{
  "n_layer": 13,
  "d_model": 128,
  "n_head": 2,
  "n_kv_head": 2,
  "head_dim": 64,
  "d_mlp": 512,
  "vocab_size": 8192,
  "activation": "quick_gelu",
  "norm": "layernorm",
  "norm_place": "pre",
  "norm_eps": 1e-06,
  "positions": "learned",
  "qk_norm": false,
  "attn_scale": 0.125,
  "bias": "all",
  "tie_embeddings": true,
  "parallel_block": false,
  "init": "trunc",
  "init_std_qkv": 0.0442,
  "init_std_o": 0.0442,
  "init_std_up": 0.0442,
  "init_std_down": 0.0442,
  "optimizer": "soap_variant",
  "lr": 0.00721,
  "lr_mult_qkv": 0.4,
  "beta1": 0.95,
  "beta2": 0.95,
  "lr_head": 0.0123,
  "grad_clip": 1.0,
  "warmup_steps": 200,
  "schedule": "wsd",
  "decay_fraction": 0.592,
  "decay_shape": "linear",
  "final_lr_fraction": 0.0,
  "batch_tokens": 32768,
  "seq_len": 2048,
  "doc_mask": false,
  "train_tokens": 128100000,
  "steps": 3910,
  "dataset": "wikipedia_en"
}
Each number is 500 + 25 x the weight over its row's rms, rounded and kept within 0 to 999. Layers, rows and columns count from 0. Numbers have three digits each. The size before them is the row's rms in percent of the matrix's.

# v: layer 9 attention value, 128x128, rms 0.155, rows 94-127, columns 0-127
# o: layer 9 attention output (transposed), 128x128, rms 0.356, rows 94-127, columns 0-127
# up: layer 9 MLP up, 512x128, rms 0.211, rows 0-18, columns 0-127
# down: layer 9 MLP down (transposed), 512x128, rms 0.234, rows 0-17, columns 0-127
v94 129:528464523493481486486544473539528527496478483475460498514499499537544502504487515457489493502521475526456506471458491497505464509468499523521535496529540488487538521509483516469480501487507543462498476511499487531491491499492527482470508558512512560516511491495497490506486519485506487538472481511487470500530512477489502427544539506464488525491506495496546501447487515548470448504486
o94 132:495486486497463495471485515518497523465471492483487472496492499509544466508544497498478491505530458499498474471528489457471509505539475552491465519454496484500518464500560513528514488532505491487543502555506547436521484498531492445514483515508496434493506505475536530502520501486490523526505558497480467489483514513497455519486520525460506526480497506496487505517487503465544492496484
v95 135:492494454477490472447528513499521492478517562515480497489440487480526447496514475525538525521538489510515483548482510486487545459503512535488490529501497470501550527506479466519514492489525503530455512515479519469552482461482502471513482475514519484522465499494499490511530572513487472506534494489510490535527537498503521516483524502467483504492487481546517490499461483529491499486475
o95 133:519542494504485512471482478529482520470485485497467546459482530505480503467481520492516460498497494501538540497529476478530476531509534464483508513508523461483487512503516482491490454515458485467529489506533481475509493556453506481497507516495486544479492467516485485544504543500520483479479464537487529496501526518522455489529483473466522520503508516467522491557472540460474530532468
v96 129:474523510512550525545508471476469480522484523527491530479493474560476520483484487506512460492521504475448505475519463524501568474504476485529518483490487527488500517538489516505504505502487532518500492514445489572536535498520467489531530516518544503483488498477518469483538446462490481522519447494486499503525531496514497546503484511498513483464534505494497486477515484507504466476509
o96 126:499498503481486486492498470543523517493555501511480503514464512464491518535529446496497545544482522522472516501543512487446478538490489542502507484469501515504490488472541511460472476453516497486485530485514473498489475473522510514523520485518513551518471480527472518474499556513524480522472530487509493468510501449499487474488485498493468471467517517529526543499450540539530511514513
v97 128:553461493512493524496529501486505490499482497506519521489496494490482515503480482510510519497484525532509494488489499505510551518480544504483502489475464509519537471487463528475485515475528462522501509440502502486486543520507518498487472499520546539521498535473540447458523501465467528513500443540535492496454507497553497505455518514486448548503499507470495459455464511515496502476535
o97 129:485523526532534497546499458520511537499522481459517453517479477512488503510564463522472441472481464510509498501547519502511471496471472498503493441511507486504507531521506512548494506524498467474490497477516486489460520513496494475480493530498536513503511504464500551524500555474512518527471494467483532521499470473454544516483494480479511486527445534487536503526511497512512502524497
v98 131:503488494499501510478451461440544511479529486497500502485494454512518499490504505517458514514488524492532456503515455527479493457518489537525551487520497465529472539484535498477518499527490463530456474501470511516494500450520496518518483525454479526494568488553497480492519534516543475503507468485502516487495513478504509484511475505534488497479489548521537521476488527508517519483460
o98 132:483497535530491441494511502515467501471497514481459492488512549455508533546523476491506537501480520516519516500506512508524508491483526481503503521508508566514529510510468518494511485513472491504489486511482458477530455498494470511520503508496478459516499505499500506493450480519456503459480489531460466514539540472522465530540500509455518498514469465496507526526521508480491465588512
v99 131:508514518479482508517506465504490485519534483463491493502501503499488476496490495464508517490515451525520478460516479500498535509495517495440502516521450523514537498528506540508524460463495513532488494498538484473456555496472482497488526486510480440455490531494470553504497489490550487517507491540463491536491506482505493542515470520496499497511536545512511541455524523428513506509474
o99 136:498500520503503444490486496474499495527527496492519523479532508429487510510498533499486495507486517488481492459420517468482466485498477504499492497467511450503482551535487478510469535542530467509532482477452558536529485517515495469450492515492482523485482513532471508497543496503525519493506488466491469461538514458494490495517468505529524513468481490521482502514491491502495464487546
v100 125:539511502524510483492508505528517485512482487546497500534506518492513502563480539535537470519512470543503519500538487500527499488520480519517485516476526461481488515520534510502544498449514463473489481463573501493479504501495483450480513472526479500494510472513520517504476490442519438499514443487533519481492501514514548495482471489497512501523504453497484479531519495535489456468498
o100 127:461449482519469454515454518508501482542518471494497468480503457497508534497465501494505495486507483488549491470540509505503457539482516484477543493448505516482544469507495500544498514492538536472478478476483503493465499504478503518466517477507493511546545496453475524530508475477536479473488518488532521497494446530538459479494502528475506491503542515545485494484492510517473502485476
v101 127:462533478510472529540474538530544498507517487528519510515495500480513485550506491500499506509506529481523519473488498517487496564499561507504533495474500512455461524488503498527528496503485526452500493510521499496462528480534443485523481536469535514516476468484468490450519502471486498508473438516500564528496483461508505503474515453500481464500456507493515494493484541475491508493507
o101 128:501464492488528505527462465518538478497526515480515497509509465504481517533491491434483502479433494453473499516486490500501521510506496483557525494487502525519505556491519530509494537464541492548487475501523484470521443496457509512526476515489485517483498470454519488499520527511518539483490498541488486500508466533484502547539530498467471481504507491506486529515506493499511493430467
v102 117:501474548518489514489507490465507481483476519512486504536552487559511490481458486507519505491435522483516515458496496490459537498554499499500487535507518521505507509559466496542494449520494478532496532439493499492495481530510474542525500494495468521500489503503532508532512505514486490484492480507522489488497462476502518547476552492462528508542546509506496512516509517473451455507503
o102 116:507477525502488429509541531521513499494505502524496549526516481534474495502508551456482504521530509506476527506541500503493480535479478488500493452455459507514497507533503455517524510511499471490473486516474461487488484486514525503483507513459489461467506499536451468484484506506520502497516558472482522514471508474501551479457515477554524517507468477533470495492482544527525523499478
v103 131:448507496507511533509480522435524480467506474466513549472522546510494533489516469509525509467521451511502506505492479479514486481472504503502530510526480501486504517498488508523523519480418475479550515460501521508510466472500492464492491505518514532499488510452480491499524525520534477478506526480563495532532502503483476490502504531528505466476530521517495461541496540506538457485505
o103 133:535559498513492489461561460553484505473503538533511478493469455505491454518504515512495528503486511514533497474478507498499493531506518506487542511521494538507516493484517496518513503483503557506461509476430504499513482521475471460527471507494472514530501514527500518487494526478527508498524481475480464496511479522501498515492526466531479481443459527506482501520453498515427518495517
v104 128:494532515512519499579528513477526495520496498505507490502515493495514502519496501524504509485472511519507453471501433471459480496525500468478509563513475491503487494486503488494550471517505519503481459522540513475484455449472581528495535516498499495503510493497518522510518494526458538530470508426513490494499491493490527479486520469489480512490513518492522465507466505509444495476529
o104 132:482449478462456479501516505491497524505492562558508488505505474460458510470484521518483502502523485483554521504500459497472485524505561528549515449461472508485501474526457541483503496494504501497532508525527515489523497528512466517514464490514481471505467505513489508501485521518494479513509470510446537519508477536515496527446509532546521500537457504476510512520491497495504474514486
v105 117:515477503496492526508480501475500500487513504469530463548520502500492571516526469449455465487516521467473473456513529489501494523499510474519534564496509506490474482556517513538464436541492463493490481522523508467497528509451504507545477469513510503531489486496481515504494512501516501543511533499518540503524506478453498495532501514483500525500461477518460492526493460492489531489495
o105 125:482554518478488497490517513520461525552480512459503476536526501512483499537458488470484467506501494477530561482492518490542521506485489511489427467462526506509520491500487497544498527459508511558521495510451483519498479493511467516520549484518468488484454531490503468483538491556433516467498509485527506509512478519514504495452503491510494491491521498490487485498492492489532506483483
v106 125:508466475517514496487513521477522512531509506471505485453455486491518512479484498468505482483482521493521519464496473491512534503485490496530462541542539480489481505519473500510490512510537537466471500521500483501503489479507480526488472512466479476510481463447458495489488491500531512484520476506551541467472473528514556512541558501481520526507558524467464570523489484525522490516520
o106 133:490498516507471497512493502570515467484489477483520527513500478558479481553484508529513549561464471463481504515532491496524493458516523507513453451483501515529470490506536495478495531505498536479497506523529520483477518514524528501473519508507450484484533518529514439497521490483481486474500490507491518492521495507491458511480511501490457491511460495524530448500512459510494547545496
v107 129:510487481477471485512468586500529467503506514463471527507504523539478486521509458488475508499512550537516500470478487517478532481503464535472479504510503544527478465475489517480545509474474545473518485479496487538532550476515485498486523472520506479491485490495519491519517545501491446513493524513487497468518521549487460463493502459532496495529489522502519523472503507521476540507533
o107 129:500489534511513506476522498446521505513568529535503502514488503485507515497502498505537481502501479458510502510545491481484451515553544523524495500515496535508526494478519522493500480488478488510491463479485525551465493483471475453510505523511498448479484479546492521569550478470493489527493464512515484488538482492485534472530487470487437517486514470489479538531489488492520529502497
v108 123:461526499518509489511491522488506549487507516510529550512504567515516499481484511534471495497518528520427541519514533510498476485525503533533518482521478493519553488542510515491534475484502513514493495545510461450496506480499490526511496502487461476480536515481462495487553492467470486505510471507504502522513487530481480505514483491481519491491498442501471501512460454522460470474444
o108 130:475486457497429458489510476514468484518474502504488503503507485468500519514469493490503508508478498533508512531505458529473499544461515525434532480515501539499455487509522495489538518483492475534553512459510514513480517498536497487510480521489514507533474520477497507494465534515527499481504508486538539527490537512500485489540512450467497480460555508498522476498486460478547521463474
v109 121:497536507487466454529454500480484531495497525505517493504472488500511470513473508490511460496498533512518530453477453478507502512500510520523508467508497523449531497514496518504471519503491477516553465501513483488433522454468446492524526532534506472511470547483520487515515518521506574441491476482535535540496496513516486531495487484478502506483531501473525516504507498525525465488482
o109 122:531518519477516441488509473538534462501464475506483518458496507506496515498517484444508512479514486494496461540524502480469490516510526487472499494501498501537475521483532493504491508502593509525454509457515531475470515519501476519454514504476490506494428500505496495437501501486503495494498527507459488521524515501524508500500486532494487482566486497509539502487494478499521524445532
v110 118:514502502463534480512477522520474486488492552500459457481509549487498497536465498449510535482493506472488478487536513529520525505507461473513499503499530466507495512503516466468495541487501512513467454518553507465470525486548444475508483458449489493545521526518513476519525511506527483464492492533486536532480483504519526513495512519530500508498498478524539495505495526465483452538487
o110 120:456441487543505515526502526529517493467568513471475514499519501496513485480449524495533482504500518496472521478487518467489476546501496499501476508524525511533459521495528491504503494482498522478549555484468498487493483497477480479480538534493527507509546520518509470498480442502526513496533522501494508516559489509518541491498459536450485513526531522461535505507506518513479478467520
v111 128:507510527472479552537543526531446509481477524503530507490483481524478510522519527447456462516492494547458432544473510496484491494531516502478476500473518525488469497501480503508536528487497496513468470499525489474524484489454526498503476484505505479495543494463495518537522496513532498493524468492501506570520511484513480522444480484534496513501505500538469500515507475542499471502476
o111 128:484484481511479467429482520429482461506486477487512489501496484484455498482535483516442480518511490492511512507465505509491499556479534497525480530512527515486515554487499512524511452515514519522528529482532452536469452531534485513500505516473526499519505512537506484466569507479470471502495484503514551511467496507515494499478479512514494531502501530477496484520461491508474494487533
v112 129:482477528489478541515528471506497532492498506513521519490477524498494475473528488533535504496505495520504508516490507488517520523458494452521484530463505449533469548497481487481519454534510494451511518517477524506478489478515508533514494511483489505486492487457541510519497512480487453471526472449424486526552472504522528516543443515504485529474504480527462533505518520511506543513515
o112 130:503499509499514493498444501479458491479495494522491514503458488506521550491542518477476539525455522498486525485494515459512457499505503523488485520530475458537505482491472515502519518509458484570526469522525492500486526493501503526490485469492538502520508505493468452485454491512547518507505509491561535488533484511507452550482550480540466509474489541503478489514512526511473492525481
v113 126:544498531493506505493484513456502497497514515507499518476514491511545490501465501537546504449564501521482509465503465544515522520514505511491448490470490515460485480504540495539512482513530533527517500489508486468489550473475490495483472521494485540517505485539508510523452491504512513428492495489508492461520475495501510456524495471484457540452522476482525488478542491492497544528497
o113 122:504504489520519480501521498514493442550548524536535490509500551511509488527512511517505503496496466473497498460551522489479483459500497514516507470510519494499536492482491482498509525460515479464494512503505535502468523428454516545463475553509528503527524539499477493474509467529474500479498515479471495502494533498498447519519516503540517560525455492480515499511498500473494511455465
v114 130:509539444485479520480501527505513479459495495496518511491540538523497501477477485483517511497498511507487507480500485478541442497511488495478476531535458502555502479511519520496477470479515490545477502516519517497468530543480476493489497548539511482488493480537514523485595471492454450474503498485492504510503495494503514473526496493527534522501485529473547478519530463514510483524550
o114 129:534503551498508494534525482485468448541495527552468445479496517497512511469413490466502489487486508486486483516527499521480537497511498515546510539468496488507485502538537539507475483522477490487529521515504501513430459466536499465509498526490485483525506475490468510510482499496506520479546499496427488506518543495500536483502532507519514495475521527495484497500493478511478503498482
v115 124:518540458492530515471498502461449513526487501488500525461462517497485539475501452477505452529517512502511522518503461494481453522529477487541452450476506489517544517541519512509511489533497498457516535496491503486513463522492484539506499475470482494520492491515527498481518523514547542514487521487483501480482485478517508479560510504569530490499472470490509529485450501511486474482493
o115 128:479520480531505504502500498516503506519470486505488492534480517533501468468451528514505589544541518509455505494510506500489543525497519511471497502543479503465466529520492509503525466488502455518473533555462478523489544493522501484456497501498473481530506495434514472511506491524474483506472466487529461462484508497471504550495495470483494465540517496494515518547494488503501493500524
v116 131:497498511509506511503524515532479492520509542490502517515491494522513532504440451503470493515536512495524493499508449527484526527516518491519499491523516475503572515524432495532527500490490510508513486493476534502501487563498462494540530502501534469536501473512436491505509514493509506488465525498469517501491489511537520456466472524431480473476516521477526479519537458494469505493522
o116 133:541474506481482484505528506526472475509517514500517518522537516450483502476492459509513488486483489507517493513508547494494502517521468518485487459501482438503461504484560505494512521512547451486507482543517452470498487500491536475485472493514517524465462506488517498496502499504485498494530464503488470476473485522500485524532505494529450507520570440499539502469440527503469511521527
v117 119:500467539456491496520506475521501534516488498487473476477494499492537520475468463486499485467529514499475538516524525483482516495540501535491471477513511466493487542475520475491527509481480508492481573489510495493515534404463497511531484499524461515511467504498485520474558497512478538537486511524495520478484485494533480511487480535535478493515499509492516503547512522538479503483554
o117 125:500505511481444464523506496506545529471479518535516553523429505537471488508453491543492497521479520489535502523487487528500449484491483483509501518478530516503471468466505469516503474505471472522475525513481516502506471497487463494489470458469542508497516535456503508504545486511503500478488512489439499523533498508462478547519444488483507522528509468525499502473474486524513523494491
v118 125:543509495491502510485497428495512487476519527490542491486550522472470502511508518497530485540530508488547460461517525457474505515458540484491515468563537501507497500532463474518530489495492492483498505514532542488531500504513497528525511482519474500472528495523522494470491494487459514457502479516467491479521463488513503472501464514473559503486475516514497527464468505498475447469521
o118 129:520528490552506483536499522486510481502491454501492459530534472489479500485530495508496481515569510522487556422513478514477453479510523527509461517471479483497492485506502528449526534508474486526506487520479442517516486512499491492441519496489488520477534521486505529517480502542563515458511508542498462531497463492508505518495503483506519459511491508515504519476505477501505524487478
v119 121:536494501463505483492471525497523480470502495476566500519511497521507508481459485447533527529524491480489561456535506463517496476462508509508515536498525438482506497464486492454508481535502518472504522515527473548557512507475505469539508478494537516475487512524516499508520465505510508474468495456508512486493493497516515545481499472509493466477468503546493499458474485482543481501486
o119 124:504513521474484491497523503548499535533537495521475479463462491485475495501527479487504482470502533476474502516480520511493521493491498546494442512500483515521472507522487499498506489476469522438499464519510500468478486522503489487489526532478464480499527522463529491458518489510553533474510438555543469504532478549514482469535485539492520495476502504479511491497493543532557525484482
v120 124:526444496516490513528502478487487516518505543449476503507487524548511515522475503465450535499503513544497523471512491461500518495484520519551506488463520504541449493505487517510438497514481509495540560495473491452483490529503486486502502494503538475498497509518458504530511478477507476474480482455476479511474520476502510536461498507508490473530483463541488474480524504549503532456511
o120 120:500496512503489485483540479492502518479491510536526517505496501490501485499513505486567452504498506501476519523508549482478553478518420511485482514495495478505528494518463482519485501490526453540480503507504476522481453486507464502514546539466467500489515519473529478514459525447485481524479517509542551478516451518500467489487475470501489545481484475508502514504489482522525554500538
v121 130:487552511539479500506562501543493470505483467471540509498473531485505495483482502509534488535485528488482462478468497466523520517476452477513490515480475486452509485488503518491516482499462520482490491492539449527496528457503484515480500515538476508519531516524490473502509503520514517473484505489492511457504514495536496539505558526465518479512521485535540525473500503542487566467457
o121 127:463518536494478518461496479486510515540528478474468502507488476494476542534460490485494532532513503504476491545469479477465491483499469529464498505505495488503481490508502539518501559490524539485507466516534523455501519541508464538503485527494516485507494534504521470520516463462532474503553501494479495480458488468457507497534487512508533475527478503483505526534528549465505558471495
v122 131:540524492467528489500461463507495474520500527475471510510468495464504535525488502496516526517523478508454500489523509489493469494484483534470489519471525476497496499488504483516512513530459481487489479537460479511551519525524485529474555526530494485471506475487513529539507482536440502453476488507549465497485530519452503492484534529514461543480471463520515521501488490533524518553495
o122 136:476558478507483524465479498482496539517553522504500525495488537458504484443476530494503470492533497513474536477512502541474481470511529489515494509525475507511492513440509496466488462455521536500520535470541490509480523474544504470495488489495505457547494504463490511495484479465469531486479521488463510503474464512545475477480509515497530501478487493494504494466504552480516520536463
v123 123:443492518466513490519494449519530475516500477466506507490474563475484486517501495497478498477476483494514498503504528559482567489544461504513470524551486516467501476475502490475512511528532507515524531485553452466488495493509520477506500504521488492537493476529517471493475496520519531459529530451509499489472513474474493536497516505462496489505477475538520506456530515513454478517507
o123 123:486459496498541481475521499515537539493508490494500512510506470481481476522440529510505475524531530482502529501521481481488522450524483474467526441502522502502525504495436530483491484509497498486526466489478529497522501457478503494491499501471513530526496538578538516476505507472530474488509497486504478467520500512499487480520461469500518500574507528458484478484511536469498522456522
v124 117:516502530510510474503486503518520513489516462524468512519529491489468458485478477515526474510534529497479489503484501444516477531505488484516499508502547501534504465519474507520513522516503497525523497495466504463523465537489499490459490495550438436519528486496512455466480542536484534524509498518460537531511512480519509517511476462535455511485481465505489508484476525504520518499575
o124 124:472487488520547495536499492499516471496464532467497480439500509480491496443515497512536499508462521526534526483562507516504505505511501553492520543497480486490484496466453542499536512504473523542491495501525463534466513513472508520498514459492541508457477528486504471556490492468466513483494486470501467456485520494519523508464490490530515483516505505510525480518476497492560489465491
v125 131:584482517489535497507516518493483490508499500483491510496497533526446522510508452558477538440440548517496485511498507501475506495469545461491535478513466476463497519495535520448500501498485540496476508524507499499512480499522517467473534506486463487463488474490488499522473482471514517475513513491508495522531513489501540501505495506497500518457498522537551478536471464506505522469518
o125 132:485507480489519489522540522497516497465514551513470463493468458455499486517500479492529501481569461487512490534485529500472462493518519518523521476550538463558504518514457476481498500485499512482544523532491510504482510516511475525522539496505512492480522498507498507546503475518524501481479496470548530523499487466494444558501505480501511458466514477455494493480525465522478495519488
v126 120:477541491425476456509539525497531491505503478503503498508459506541483476488520492517527487522504470495508491433488494524483511536456509481505524504495530523546483479529558484524493541534502475496514521477506477519491465509498514527472504533525514456525480506532476499481507462543501484490516499507515473491512491518489528522475474503473506559458471479515494515524501519493506437490455
o126 125:546466545498524518495487534547506484473456471531473545467484486466460494523462520501466508488524531516473528449510530495475474527524478492491495508497501481495553513500471496503503469523503553512520478478524540492487501508515523516498511510527482521490491487476522498456458474494482511500512484507473525514449497482508535449508527499520482467518516528480490525511490483554560540499486
v127 126:544514480502458487513466468472501519518506527497484560501521517552517450504521498538490452515501465479537523495463494462489494489549488481500549561495494476521449527460481510490474498491497507500532496573483533480504524528524478461473488506511476480487485515490501485508512487531508525491520493491492501490519519544482520473430498528481495494528485523495461513484491492514511470495510
o127 120:493515461503476493496514478490483503495436484541530513483522499449523525507527485503537491492506522519481530539530521496489488520518546507474531488442517465536479479502508528506475500484522510515450525441551464486506481457477480479455499473511467476485525495510537461501489500464491520501502499561522480498526533514500504485490521463530506512496521523461490483472538538524501499530509
up0 106:496517478495475499483486519499506507534472480529531506492495490489522539475534459505532493506467477465507498540512523511476513515447501444512493463517483479492571513497476495491542486468505532461482484556498470518511518521528503539535560511505526503482478489523464497504502509494488525523527505529451475476503488521517486512455503552487455527494474491459448503488486469514522529500505
down0 100:506542505511534506548539510499481521510536455455469531531528498514481521477504492484462468483519519455485481482498561517526496505529502482490538470503501479525519524522450473509472495517521495481511479502445502472509496526477513543504485507504481484488483539449452471502479498509496502488531532495534517521471498532517472493491460474485501457454513533479492535475485491518515440484492
up1 093:508480492478520498500541496491491458543475518498472489463481452503512480494520503537506448488537510513470534506498488500509474447473537501518508469507466511533446517484530527497515475447472498452478493487521475493510497497546464516495532492534520516476488524510483549530517513496528458517504481498502522460498458528555480504506573506498515486483495467532489497512474498460514498511511
down1 091:543529488524525479548512524493509501509488481488517530507476481498511475544454510535489477512494493492463455517585534517499476505493508494509480462512515463480495520528484489539502552522472504518501522514487486512473519492462498472507516513495538490530462517497548441470481479472494486493512509492502442492549462477503473454502502461513472476518483526509512499499522494459501477486461
up2 103:507497511548505511510500492483481488498490480495473478503515471486473523532525530491518520468464490550512500492498509481491516511486505522544449454509463533526453502510509504521540507545497445498518475507452529560510492493519476512558528503506475482530543489542496493517494524513464500532452456474499514485465458540506522500468504498492526512509533469490511467453502496491511504494542
down2 101:431518502517457542519472548543472451514532529529511501511524529510459497482461505521505518462462514538484486500485512462511525499484494509469498466467533497548516482484539523469467510533481520438504516482514521492515500508477514522453508542494515522500515507507539487474496494467523448513483543495489529504461501512507532507472539497507499498498484508542478537501501490493526498485517
up3 098:497508472494504510480491524458524459522484456506549499509484459496499516497483468498533489507509510515462480510481496474505525491488494496530531504520461473506489462551485484479478484509486524518466498494481526474521446510501515517554451485477552522493511457524521457485491494526472522479456549520535515509538499560501540509503540492491500564494490497501501536490500486511550488525495
down3 098:497444459454524494489509481469481494480513511529501486460476485513493516498524514451490507500538504527547523453480503485463509491515526508502530496489507488526483512519485442462530453548480476503480495481510481505513556510495495463468481501480519532505484523565504512509468510479485522478503525533540521497540450498515545498469536470509506498479523458475469464531503487518480486494497
up4 099:519492520502506518492485483539533485493472453441531486499449479471495495505482479508557493489484466494555472562472498486485471504501508537507493482503498458502505502514531494543492501467475495514514528517514538498502514484499526488472539532509521519485502490549505508475473500524511544480500471474512524500503514523476515490465523505520442524487464496457458468551506531522526486533544
down4 096:497511539523523475530487549511525515508521470521498503480522508452531522463489539477493491496469455516535515488542520469495539520530529496484459481499467453502507485446492505493522520496491507520496496489519456522513482536507532502478525527497506513528496515543495551494479525507522499564507507499540489491447494464526453449470521490514503450520501519499491526544502468509499499477517
up5 096:477519544503508500503502496492461520524467537462504558484528452497476511498543494483471484517491425455473510484482490456489476510489506506517491529519497487480498503472536520490492463482490475493483478471469514493484518486486509520507549459518549484521518475490467511478457435539503497513487504468519498517538556531524498492498480495472504455501495492534493506472464521485536499534497
down5 097:521498506534471540538497524501473485526486544489505500535491499466467494486470535509481500516491447496499478529507500471512500558487539463497528520477489497508466512460503520500510516521489518531500514501527475507494489507531483500504533515522436541450511523477476554476542535479482481500513494520509491544490439516536496469541491473490540524512478493462484459522524465523480527507505
up6 103:509461485457511503488554539492464529505495519519496471490510477520519503514483525512482510515475512520496518518508558500528470461470491495495449527531461524462520524486494549468521459472497531487461490537524480514483451510478514496467526513516483501495497470512491505534528520554480561521483512543546504500506507506496501502514485525497494481512482489549551509515470522502448490476477
down6 098:476492511485519556537508468500526506502532522517439518484488518534500517451520462528451497484489494514505455478531472485492475486519537514499481516448475472508461530460475508485500483513537497510511467465491518491526522520472491494485524510490499507521492540515468480517498488486509504483511512521544525457473504432481539514514534475512470526498533481507483500481450498556484514463490
up7 097:524491508511512453544470482505479526522498499549469546484488453520485525534510480538487527540507484488492514493534490511521502559484566496516523476456460508493528525548525483509520493529553534510524526513523491521514505470476510513469487549503505453463473477467487475497514468480466492550510502510513543503496514472504504531532495497473470513516514497515491473496509499498501476454503
down7 097:512521511522520487507501462518451496511532497531445461503505472537517498506517487500513464530510492472499500542533524470533445488489495463509493494529471468558508527505490490487548503523539475508541459515500516522497495469509499507498493514540550450496496498471507465497552486498484516518529522514533440462463509520477517504485522495492444476480503504481531505501480526519497483457492
up8 095:508507483501559477508532518470491516510509479528524467489475486557489499511509517505528498513481508495488467516456491476452453547532494517468506508448491472489518493494500476479531456538478494537471481506491465468484519488511481482537469501492496470515514474518510499485482520454471528508552471551475505465509493538507489517486451522461491512504552494493539525507548462516514499505502
down8 093:537502511492514519517471517462498511482471529523507458511494492475496497512463517505498479462502533558487464532485492491563542481528503485529498481543506499477515525513497500515512559553482514480532529533508528472486518523475515560468475538530524539496458481496483491504524495541544503494537523501493482531525533521532522470487525502526493464501482493489457544510492486502500512530514
up9 096:525503475482528493447472501527448483536528482508482501487522526523470520486525532494535492535480470503532436489509502504512491524497479529518500522527517504525507500530481508471477444504507517478506526501491495537537497506506505484499544462488514521485501458439465477522505486464505504493446530492465441508494545500552523498495459529481503456535511489491508486483517499518478504527542
down9 090:494463503466497479500529523510471466513435499490509552471452509515465497514459523473510486507491489560457522482501523477514513518486491549504496541484482528501524583467500527473514501483484508508499505493516522513528511502493514471505506531537485478494489524548448471495464534489486517502471513503482502503472462506510537502554471498504541509524495506487464470460505514462508513496508
up10 099:516499520477540484522554518502497505491470466514496477481481518519475496491504495452489490445486513478491469469500582503501484478474488550506513510461480513488459492516496490532488499510516488511433535491487518508477514480509477510459535461535483528502500521490510488494500483476513498503483520508516468500467521515500554528463509461531557515493532529522485471517512510575510536491508
down10 095:524463501517509491512506494525510517476484520497484508538482476501480498481534473481509459470521527533495520513473480545522461491464480482479518532490511475580469580517501487545483510484514533485490461446505504459493499472486531457447493499489468487453485466489503508528460497481507517467506478478474494520487518508479535499490463476523480509506505517470496522551488520469498509508495
up11 100:519520475479483493483513519489504519453525542486478466494482470493520443502526506528525533502530524494553487492547500453493480511476508505507458499519471498483475522528496500539514490502530501483497510472509514500480496445500456503513533476535482565436483492475525445519484545529545513523476516507486516494442479515543509479496476521496504509490481499523511525485491449494483515500521
down11 084:493524524530489523512514517469503487462512518493558530486482508487504491493479533520532459505503490480531472476481542479510534539508526541503440505510512462495470523502455529511529507532504471491520456467494509478513493491504554459522496470518510531473511529472541483505525509491489556486492528515513496522482536512504542488512493525510531524541530490517465517542461491540541514531491
up12 105:461522489503496487482511502515530539480474544474477455510533465515494529475481511494497499511463526513489506459501524477451507492476502521503499505481497520527556495465496499520529488534433497495472483507511504495421506539535469502480481495473481478457494512541523509491463510482515524525487454491542511518468535500503466474517504519474499510549471456497490526468465501469494499471526
down12 106:506492525550535529475543546514534499502448497496502528529491474504489516514502522490501535498419506483469478517535478450481504496491493508514489484485526534508509535451507472512541492537499515518483504550482493517517504504476513519466507485519470511530500535542495515491523512532506504524479490489483475538473509565513510470496465537475474495527495553545482500525527490517499538516497
up13 095:458524485480517504470473489501540500538507513526526511504476474504520542502499553509508528486464463510536520485438539568513489518508466493519537484496498492475510503495470482512524498511496483495504469515465479493491528504475497470499520491502466501460509489519497467522468543503478504500508486484534488475460528483442482508518500510495500456482479551499542438492526517511542540493550
down13 085:509432515549528495526456522528478498477459485463530480456470493501489507548488520536492508497508504487503487521515510523437511483485476522538514490496502518497497524518518502496533501508506473502508508455481560527497500515467477456513495498566479476495505491482504522486511514492505489488528531501475477499471459501464498495493523476466474504489543500540505516440473450511534486462471
up14 094:496495519525526491506458469476469536532490494516467483511491516466482471532492479522483481494512475554523491519529540523495524500514520493484510522483501488491503485490496521508509494458475517533551537446456492565507509540476466526488471501527489508495517484502501426470477483498486500488489519516511487460496505509487497473527494525492529447522429494535524491493484495502520429496488
down14 096:517465473463498512488523516468530489494522511498490503455463519491501461532444492533493515523492494502468500494523491479517517475515487497477528462516495478477456503526465506503486541502505524524483504480519517506485516505494520480529526495486508512464460503469441474472447478524536443532485493523521527459574510527516443488489493512485486513526502528483523470449516465474496487480478
up15 105:487494474516520514488450469490495441520499490486524514469552489505521468503503505519460542521488471526560486481510512479507510524509456468523471482538461507542512495473514548509475482533483491462482485503522529510492485519519443499479510453522489457504483510504520482484453506531516509512476512497551539486496513510466511460466487497499488531478502455455488528453529505511502513518503
down15 102:490479534503509508462529484484504482524492468465484489499472490511461537523509478545519514524521482456477516478492479532478466506493497505494491552516516471485505468524502455482504535556492512516502520454468515417486549515451513518485523515474487514480487496461521496483492522557518491455489510496519527511489486526545473497524477509495534496493504512522477535493538526512462519468484
up16 096:538509505470495492499483484482534496475560475464507508465474499534434478482521511507524513488507521468498504509533502483534504498513493478547520494554494481474510457521505489485474489499499486538480490531502509485491500519534476463459556477510498466478481498504457528531482516505528498523519501496534527463507558549504538494468535516515466468479515507496474474524516465488528560502507
down16 089:456488466500488472518511492490483461533520477513500470520528506469531502473474455489515516479531513478519506485488521553463438489446493476484541505489494500485509514486477540509462491505465511501469505535501517512522533475490500506463537465502522465524486515495524504510487460496534515498561481502547528497487533493495506501547493500492487496528473495476497492494482467489526535443568
up17 091:492490441495503523464515481506517528507482447523489459507501487512513470483537488494493471479498506516511471506544479542513480508474526524492503477505510460524539482532492541514548510506457506492517496521499463479509454532482518502545545474510561519518481526482513493508481541498492471503526505534474521518484543486534493539502501518499538528459517493442527486520500451472495489523471
down17 096:474492533449507469531490506502474461464475517459503488479457470479448543526442482541516515532498523519470515531464514491505511438493466496489544514515475549480491498489518494471500505496537463475498494467509506506521463507518504523470463550473480507511514514552496511490501468499541475537518499512499466503489478489500490497518486466472479478506491487472466531496495528500485515464534
up18 102:473519498525478482524503504552497538498512509521489502518525477463514476469499503476508481443489460541479493480508529512491477492541458453462471485508524465553491527528489470486501481506470500511477464518504521512499485504532512540465474504471512467538474503508526482486520522481472451488485555477480495515516552522504501516518468533458507468470533562523461506518508513489504505506518